{
  "num_hidden_layers": 9,
  "hidden_size": 128,
  "num_attention_heads": 2,
  "num_key_value_heads": 2,
  "head_dim": 64,
  "intermediate_size": 320,
  "vocab_size": 8192,
  "hidden_act": "swiglu",
  "norm": "rmsnorm",
  "norm_place": "out",
  "norm_eps": 1e-05,
  "positions": "rope",
  "rope_theta": 16800.0,
  "rope_fraction": 1.0,
  "qk_norm": true,
  "attn_scale": 0.125,
  "bias": "none",
  "tie_word_embeddings": false,
  "parallel_block": false,
  "init": "uniform",
  "init_std_qkv": 0.0519,
  "init_std_o": 0.0519,
  "init_std_up": 0.0519,
  "init_std_down": 0.0328,
  "optimizer": "soap_variant",
  "learning_rate": 0.013,
  "beta1": 0.95,
  "beta2": 0.95,
  "weight_decay": 0.028,
  "lr_head": 0.0432,
  "max_grad_norm": 1.0,
  "warmup_steps": 76,
  "schedule": "wsd",
  "decay_fraction": 1.0,
  "decay_shape": "linear",
  "final_lr_fraction": 0.0,
  "batch_tokens": 32768,
  "max_seq_len": 512,
  "doc_mask": true,
  "train_tokens": 109900000,
  "max_steps": 3354,
  "dataset": "wikipedia_en"
}
Each number is 128 + 32 x the weight over the matrix's rms, rounded and kept within 0 to 255. Layers, rows and columns count from 0. Numbers have three digits each.

# layer 6 MLP up, 320x128, rms 0.321, rows 297-319, columns 0-127
138130170129145120106093126115138091102193088154137147122153175171176166091097112164185067147121136127067122138120102099169084152135158123121108146103147189132087073087143104101145118116114191133055121106144132158132148136140097118078119163128157160137161155153182127134089082103107135110162077162171150136173186156100088146142143105140120171114107115142141137162114130181137147168121
098061134138129141227116115181121032108141138175159206124093068149124078089116148150136144178060133132149104165086101121092220158128160185143110134127155096147104121123138171144120101112151083139196113136072068116078102107133100112161100142156150139131113161164119166113089121083111148131107136097072149144138055059118146060167153112130115094140130099134090114146133126121092141071150
132211095152106134137125150072137146136110156142143140142157101160189112056132096139118147185124122163083143095153156099121177177129116173126165102159145170128071140113175119052168148155153131158137132176180096069114129137079120139118126058092114155086077110155177153116153186146116081203144154085163142150134097119103188173197170146175114120123160131129113164131126110088127114127148
120146119158197150196110163099120129126132183188124121119072133115084119158130163159063134095171143138115146117148139076124101111091154128171108145110201120106081127120164142144131078168141114117149157094122115125075163095109140122045111130146127090092071077150130123161116159146108159142093133125137136159066178125172115052098126221122201141168115134058118119132107052141091168133152
154102153164121046143148144172105142138139168129101131123136077096112154107107172138118157096162118098071137143100191201123119122138157118097176120071090124124102113128189144126184101186150160117160083146118136125176123144121129133149161095108128122125156084143171140148124119095142152150127078100125107144192139174176094109127096137100199113179086162111109142100144135154124096096174
092120043106062084150115070097105166101096101162166060143164151138067101120083153168090148218150145132150095125118116109202134091167104117146146135082173087119116176116080091103096123157063106167128167111134067172145119111123108062134120142124144150118153111117148152164097086181085197114126116103086189144145121116070142178167175128122119090090189158083115160099121132113145118113177
164121145129110114132153095111124183152089178125124075150115157090100145162154203230155147083096134132099082156127119136113129077090195112102155135126147078121150123151101121107121086167114093141120074159119139173109165105074121157121163076139187134097096130095161153133143097149108089181148129153148111123109147146143100112097159113116134087184144144161085131113156098129112074054104
144106138088140137103103095083141140106123107111103093158100117085131142114136078143160137112135130130112144137120062129132117108174186109143096086132144098121097111106139118135094145086124164108152143131106140065143128151152157101164051136078138108107172156092090117190151169110113140180119083133099180146090130117144111169087155132138189219092147142125083131138090151108136111077114
143101138152173119139151095108137109173112156126156176080147140170157160084173114134147135204103109146139109181101131152141166158160146139043117076111097158074131128133110161164107139043125138100106114113120169109183161072158148141149064110048137199170088092133101154162126136147086080132082109055079152060141151166140169154191115173120095134080145104124082103074155179154090091135100
154138163125090119059117115133109131122143182139107130069103119159187155154145136148188126094103089053129114118108169155113103133112166105116127142121033117118126150146128099133160132138130171125083114105169109116136126203059056176180203086083123117089133095102198124134136125071166151177140166121133165074137193130167116145109094170151135076113121151105159178104149087078123142177137
097160163131112142102131091139089115116146142145128106170119160101147151114144143103137132157127136152121128157127140133125146131150082123132131120144145153103102152147224059174098083089141149091121142146130145162085063131142101142128096216152137150190099083176156217145165102140158107173080138067138096128117127149101143141149107114150113225135145173143151126130130132104111115099144
144179131141108115153100161145129066142125101223022152164131136062144093152113150108166131139084082098118099071171186144060124144076119093022096132155127166116132055150117195172088113097144134174126169075162107093094102152086090108112115178162158099118076090150065129119172073117165151156091178141162082113055159150172190081125111138105085128087131133161138096138096105126122121182134
183186138189134074118120088118135173145087113126136133116139127149183146156082069112107113152147166188079152107151060138088154048121100153097152086157146111123161071130085101106133124138142128134150177183144123104113139142165137114097126137146137104105129180138135157117116064120159069146136175139132165092089089169098074144188159127188119131130122164152092111128128140103068112154134
147082140109118137081152102086101129082116118159174101122174155124100103137134149137080078109140109144121123141116129101141146225162080112054078174129134114142119122135105120132117161128125147099098113090129117135140116122119163120089141145151171129078071173097187114105185107113117119195164134087130146116091111105185155077146107076145093085141153060074066159131139115165105172127093
111142035115121168115168128074135123097109169111138148142144128136156117167126133122105118109136165094123099137102088182139142133034123109156081114120103135144072101133142139172073120108135053157145072079112144115113145245146054120152211174184159098147121121096116114167111113155164057134156150123130125164107084142099126096165119158093115167121178123090127081092121194127135092057110
116151168126140126063149114089115133123140128132140096107099181119124140124105091145029168120129162099066096165125163101049152134194158118138163203145099202160077115104155154118053158139097162076165047150170140123108130221162164169163100157120177102089099142153115084072159093127123147109117106090099109104177161137153066134115144093133181082132124127168123113163098104143185166146174
190199179076128113183135112127081132151057102066153160168161087116103153108136114149121100114133143081088122079156147099112132107085161091098185117156169151049166130138095148121079114140116095121152095149127180126068121131040103090141097118126103163117130149142168057173171124138049156110143136143185150147065169099103080116090108144103120227102083166123149143138124184176127112183112
100157114157207095131127111108105183118135173161175120117085142120120155127110141144133159127218150114201153095175106070067133099154074140163158155182133119115112140142146096143114129157130139076119114148159114129087131153086079105151112164105132126149136082119104137109133127183078167121153158155099079151146120153090129097097161143125153116119099154147177144161096075122043148104171
154133113128108204179146162140156125137151105152144102130125120104118118153134100129148069175113073109086151126119127176182106158122120137110127133121136093167112102163116146165161167134128060079141115094122086138119116164125125161128125117103087182193123094183083088155125118121099126146121132083167137160104147141097111161113130105122149165154094208102106136103149099139153105154172
156079135163124125202052166154130107132168142171146122122074148107162215122077159105148166170148069158143121174127153143133078091094108105156106101180101084129154102096082102183130123172151140088109145088088131162174113134141079102139152110120109128122136159101144108106119104164095146104128125084090093103134121096143104130146067136159159196170144144169138099194127162159126124169132
169072108155128153143167147162176099165139179102155125172113115143091129153092189129115129190143075121129113124186163101148156141126144127190118122108118067107078113093102178119108096121110126099123186092150106094168142104104086115107138093127141124147128104137139110133096146163139182065146110146068099083129152127128096121088124195123091145122164176149159096081141115097159161160148
129098130122096061143134146117119143138163129114170128129189139167070155126179160140131169098111148079157111128127135149121136134096123122125121104145159141115153203081047073150132135095105133095096133084173143075093120174152157183116141175091103089103107121158114126139174133161103123142094136198167118149145066081164197160086115115111116078150174095174120133098140103101102117160113
169084110064118112153180113101083112139112122105180109130119164117161111142089119136106133157089133145103099140150126082132161132123104126158105118138105131090105165102129130100125125122165155187180151120089086152111104110128185104159145112117177130091118124169128106142113079123139132173057154140094135195119158098131166143130106101164124169125057137151168140164144118119114109175073
# layer 6 MLP down (transposed), 320x128, rms 0.306, rows 297-319, columns 0-127
157161122152140137130137111102137079140116190153163140111122113134149097116149131092124118136208186115061114108154157125096071097125147107164126140127115145035131191115122159120158129119142116149147178124145141104130118097112098115151111190106165098106106202145094135067141099131130151134088109116072128145153141129118155177113092145145115153122140133137152163104126160159099099098165
129139136071128115074129130104085046150090177128117085151170166169101083073122154090079162121100192118114120102131113132120143127147156224161090177159112134163125128126116192144134122139178142124144113151099076148147143114130215227175125131080098111098164119097116160101161167131115183093148055102135135161121082100148151078121119119136101075050164115127163098134143119149076148128141
181107125128097091143088117143129205116155148106043130125157144125211101097153123077128138019110103118136125152145141049144139090173132129086119140131118115108122157158118117118125139164157139080151096129108127124140130164131180143150101158121146164130121156084079159126106146126163119085099108145099092101154098125151123119112123147105126112141079127101121116162044091112106162096119
148126186113091075159163109126147126082195092112098147187127106108108125160087077138109150141152154157146133145123088135111118171139073181072165149173111143100141122173145210120106155134129109134119149144082127126171107101157081110106111107135111131101084107170144175126139153070094165096132183140187112107204110123075084106153107100100137177136155173100094082124113126216143162120110
129136182150153145080060164157140147151141098123161132153158088108147182182118142144161146179143084083182183082171171084123140105149105123106142151177175114186129135135142148131083150104118087156081126097146077101108120120167105090068165095072062111135146162148152134149186127146123098130109138167148133149049132147129188114116085129147106137104182114110143154115183081099139108119120
084148157157140143126097156106110130117181147107153140126167156118141129179094153155168106134126044095068102141156102050086123128104104131096150132108080077129102107063108097107120195147133097091139143140137080136143137118073164108131179148115052101160185080098141113152151094150124174133153119122106100101164077180161129119101094149119134125121141095126078149133163142095113142128106
146115133144117100097093120124162086153137124046132167106193113176123129120133130153081073121216156149060168107133178111109096096120150153182119129146110122110122176140142112160149171095098206142137074104161136090145145137119119127166104122112100085151125056071094088082119159139149121156108131087129182111115178106117085114143085172121208093124137162091142149104176098133143064150100
148109108126140143146145105129119153102110189133162099058135134125159166118079118105107131113154160193171129126139164156155137130133132113140138117109201089128148161146137139191130135103108105134116090118108141184127148197155116116127128161126139105096105098150162040095146135155142159108219052147142091140099125107110117161154103112182097064100108100132143112081147121148152145153118
105130117158181157097090115148113102098188089110211102156122098069097097143102034132105164064155187164094093143102160081092149055167092100120144042105119122140113170125090120147205172150137170110130116093124111143095128102124138181049117173126124091113111124119182117102166119144111157122131085144145123164092142117112143131052160117121133100112073124094133134121084108116110082169102
093126174133119128128146139109118132105119161107140090201151122091112087132136165115124095110140000156204098169127145114159146133120127147111155143158157089135118120125140077176138087105136104147189106175150141112111189109148165095092111075161149100164144139143116148174120081162101126134080087133144114103097106086127087118120142104122123123176125121183157125093128115157137104145172
176122056123098107129147173132132131161117100149151120192152059155126161179110161134112125135135118104133068124116146117163079125168113137137188118146124100096146142134100176096109132134091100179156112133133116140131122138099134165134108081028072086141117105097120116153129169082104101114190142119118166189142153093141129089152105181066138071154087148089094115144153118139163108116113
131152182122114095109133130226174142171136110144198135167127067133122145125167086101090165120090125203148128112139090143158104136125142151040134040139104160111101115116131083107240153147124168160145137163167128135092152077178124160081120199130084177172110152132111120199111119062152090075200109143140103132170096107093140129066125161119142089147185060149147141134117114128081179124073
115173063172143111157143140162099213155109106105114171127125099148104035097146114155135138128136103164130138121140114092158110101095127121132054143088155138087092092140193089120080178127080118168177165129085079186139156087132172185046167160129145104148147159099194137075126141065097099064142157079166133150097083118102185069122126156115140172136122119120154123066108099177066129187116
144134112156158126136138129128111116125084201079062089089118067096175146153135080162186124167106147161145122126120174088146126122189152153139138066138181118149076182103142171134157118107130136169228132099171147098151106151144081124082110137131141097125131108141083083039119106068171105101151125200120127113117133143111118165200101119116149146117133116106145145067172148096117095112151
124094149179117100136154150202138093126114147093088077103107159154137074117167144119096172132084066089115048083101181100135133129090115112120090079147147131145066107126159119132130108201137115155110075068154188149161164115094085080156110128043147116142129098116091161141104159102134105085086152131130144162125094105129169118105178095105146161148150083123118142158198054132149162102145
099139142172134080126120088107098069120159139111093176155129129143142131152121120123142134115138106159093086169145097145115147133194168109138076087150144134157113146172143167093138118147042156074164165085121117121164127082132159122145136124123121124165127137140145097094037190190164150163105108106140116144073177204151072103104027170118134214145111074135120163154066125101161163116176
144132087124075105180171173113116144127066136151166115161134152128129065106177142173102162131062104143146166153107123122128177141121168124164111123081116151112102170079114130169087079105175120092164082093064124188161136066136137187078113135224100113126056084141120108138157089191143178042111167147175034116119145104132113147165098138181128138158121152085095097095171151133166136128175
164144118135103091148116138148086065144091152116159129139098107090093094100114158165103110096090149140139193131057133113123079091165144090159122117067106149185153097124128091181160120128092102115115128151163149144104182134137191154147168139154134074165146100124171084107101059113111118136108112094070134104104139131165124173063134167117120112171144151138134141140115073102147182123130
099129111147123106101135070108098115131100122169086109178130110104148155053107148165105144101145153173100129077101129115110118127153152143120119132142107176136161114104121109133127149103125137186132123136152147178163175077150110113163118115112144112111142100077101140079121168146057161110141196114198123143177084133087154070116120113153094082147082115136128152105126141084092147137089
148110152122137117129182163090078139161092217119068161161116101148124142158126104158146103130137135175107074121133122162127137193174108099132174138133176090188089130093123110138148093136117108187089148113159060123161119160114142125140091129122165148137103150144080135078141132082099147106145150118126115168163114121095080145127107139096109136113189154125074115084087150064110148103144
142151188142161081082096088118062123113098145141138131110115144142127130145211108134089176105157128137155150119093162170122105143150141139131145125111198135091172130185223048165098166142149156096113090180092144126137081114125103096129105206089107113157083126127115121082142154100090057169123154138177150145072133115118186124142177099115130107137066065132141180198084103077144090113121
154145094055117079125162153169080124129121065182151105179124096140215143129166119097082138083125101135168114151140164062151164168130104083072105161090137122052170185074108074102103137105138168116043064109185156178104176152087134173138097179135147121131173136129112172141171117187094097102178168119113095090115095113095145086131139091113158162101111131154139143090155128095068135093168
130092125119139163080179160160138064141188112088127177156139127108125133089149149133145091128094161139078087118096130098167098154066185149073162109158156133160133135118095155118140157119107147089066100133132156056121105082071098146133176119124164122156159175145119140152112149211089120103149057126115126182059155147110080138114125166120097125136136109113126162107165135121103084110154
# layer 6 MLP gate, 320x128, rms 0.314, rows 298-319, columns 0-127
037134134121146134193116142132026173168150067127163131101159125131136151121156124177129119137164098149117095101086124105148145064138098068157155169138095123142089136106148111118182144179168150172172130095135117184118104170180125078164182116137145141164105143115156139056158161125157140124109069102104109169132126155164128214142124104091118165130131146133132111152198126166128120093122
157183101125122116148155098097137150134107174143094135087151144124158124125111136149086116110175103180112167136165144131121101124130109087095116115147118105166110123043149110067149166200180155158152129177125145107090135162113133157136150105152154183147132127106193147134169125100099169156094065100190105146120119173091154102081155131127173117160135120127111153188095176087134135097081
123156130122123131156156128178147126088169133125136094101078149130149131104135110154067241111147131157055080081063091111194100106082097097105070105082120134169234100110124148135114131098153123142122145087133083099064117121105117121042157101146096143086112189155119127141065159147115191107089132144150162191057161172061147155102090119166135135147141129073213105191139145168170107124131
080099103117148168103072091141109068151098119131176102144150145193107063147152133128095136140150145126158146135145136061136117072162105132117088117159110150120123091070145126101137166130086110148124177067117038159112113127189138095103118193096111092120069161145108138139144140171103103176130148157107171182084113155070139152081081129198095120106136068102164153122128119148114147088136
157120179131139112102108170128140120080131139126171135106116100081107188174127153123128128072091146179142127101154080064108162141146068183132115102173132164137198135162112153172144106115116161105138124151170141139115134118165077131111134150105189069123082174116111137116180132083175119159168164147133163133180165115078126151150142124160157098137118098086159131128130110144148129173128
120138100125153105173123104138110091132121104099135142105115158153132128133151054064107063141110165123084146161155114112118131121159108089203146140109174163163188089137171081071084161134125163140066154097085144109128162121205197125136138142114109109144098136127096090145096118158134100102111169141110165120143169103129159101110168128167163174118081172139111102150127131125100138127136
102082118155115124160167132192056097121100170135173126132088111168148187134121118084144104128115132144138138113016130108162126148120175122129129148154191129147083197144141133104132134115096070151202167174158134128111155176127086101153150072153173159140118153112060147104142157077144148155138115094104154153148080138132103108109140158144087110126122109128120138147138134164120131117137
114134066181184118080130168128131129118114148136151132119076115138172107157062133110174165199101086176116083035134130135122141106098116110080129104145076087092161118116120148123127124086058061065102143069090093089135130134156100168118115206104125135126157176115162173138168151098116203170117115064147146193065107070144161147125099181114156117108108147146179087134076100138112173166137
089153111153125146144153118101152137144105128128109109157094145140132123126052094120117086162095117155093081124122081140153171155153059139121110115159151077159145070097140155141099167181111147123077197185146140151146140070132152112091100174119149111147138128208126142100082078142090095061092109133154127148108096089097142138165141047153134143126163142148140132172072140174114158124040
159091115135117086112133112132153181147166093113093121090138141150066148134143133105072194102163147090097136098109112090123111172109157145143107161117069178110094078162120076136160112121103126142137128218172121153126112093162141109143159180134145124105141180133120183090177135135140139150162133132118122111065175112126164100121089122171097157103150150167131156107156188191075171141078
106175078109125171073125109165114087139192040145173082126115121115141095121065159121131153114146094155157050158140110114164097151081147065116174115122126125125167103132157116143129190065124142106135063082134037103107132156102065173084083150143094095097128150106111077118075125154136091137150162136120120128134107114208106145060119119130137082146074139137087145149193185121175153136146
151086098179102126110086139162121200136109154163079164190142155098085128138126129159125137101130072166104099129152119121150121133148184146136147122124176108139158147134143182072157166121094142161110153149156184127161129127065176088121116167138079153096155206149098115119174109135135171114166117141077114171077080137121065162122163162168124090075061100121093128120077190166104077152181
095058102108093142140161089128082110121108161195170178107085091087134163131070125163124161146103120116184145101127122122131047212164099110115098148137125136213159096157101144115142161158193096137095112127145156101117156091155182179138134131148134137093117078106147132133158133138144090102179137113140130142164130135152160152069104102122125135162142138123178151137117117160100169123157
131106185110082148189075165188151123058180128142147114101151111117096167134144102137131113120106135097110114128140160089127170119100143136182116141079162134158146172161149136083157186143104070150165091114095139082119160114145132106060150126129211097164110096117116167153130100144119105097094106101163116127094079146172159177138156148092156122156156222164146150104170151153202108116127
156149078148191141088109075105127109120102134114165110125152108141165095157109123128113094142146107142121147148169125114162123140143153115135175058072164129133200063117122137073124138136106163146066070136117113093155113127113108111155153065112147091109234114071113147145137152175055105117138086112137161137084131114117179161134136106112102079139126174070120130157093139125102149125135
139175043135124122108129124141090137091108177144176127119132137164159132172150122136130149096129136130043132127117113141128191096141168144164151175164110142133093104131052096128106171092198083171158128068105119195151132093086067119135139057148123130142123227115145135131149128146139206077103091084170091149097119063176127125082127075185133161122097107116144142140148207162094117100190
062142088175137060092110110146113129155226110102184099130098170117122115175171143182081092125198123127150096132101094080066069115127110101065139145150163197120110190154166157172071110167174141085060123092092156155090178147132094189128143148158102136110139154143115111125128160130117102142104117116162082125094099155137107059168122107138157115134120158156103080098116157140145198156150
119118104084126108151095102101087166121116168151107137140116117176154095130047100167101093142164124106110102103132124086092151155162098131103087101109159123150137126114166181139139122129117142180135117109154028117118112087170118141151127083128137145160077130109159120141135093130076103130152135066122129141133137058031126104181108153117127095158109157128098139098093146214118084132139
192157055118152145160166135073103139184150110139118090092131102095074064132140137104149173136143148168140126164169078114111128049127117138147136133079128172118122117138105208131101136108086092176200126111120111126113131138120135127106144110154167101188154081110109119132094154104101155155099149137172130086150155114169120112097106127098120146133124150086138158159079129132106159098144
125165148130120091125114105137090151147159165107141171061120159182129145124155083100121101122137164170117122101122086139140174179167088100074126153100127129122132175139120057170132157147132175175122150125107114143132110108111153132172158140107088156119144138101059175176119103134084088092119119165113128129117163059103182099170098091166144084086099096114111124127090131070115148113094
132129102118099091066108191127099121124145173084186147119070148132182141130157183156139115114128132144100086155209086119109085090082119114106077149100188138175115154073111113142120159119076117139097150168185064121092150145118163114121123107161103112100181109113107162110125150103110098099136099166119082132168093211123142136139140120108152168110133173191138107049129164139150119117144
112098109125136092103124083111126181099128119110124110161190076103074114119103110207149147090110138123131097072102114191153148164177128157109115098171114076153140128150082108138177117127106151090192156161115113118139157111142158108149163157153186183091109072127093158153154179125141118141106107139090147151127138134123126176156140135131075149104120115112153119144106179112131106145105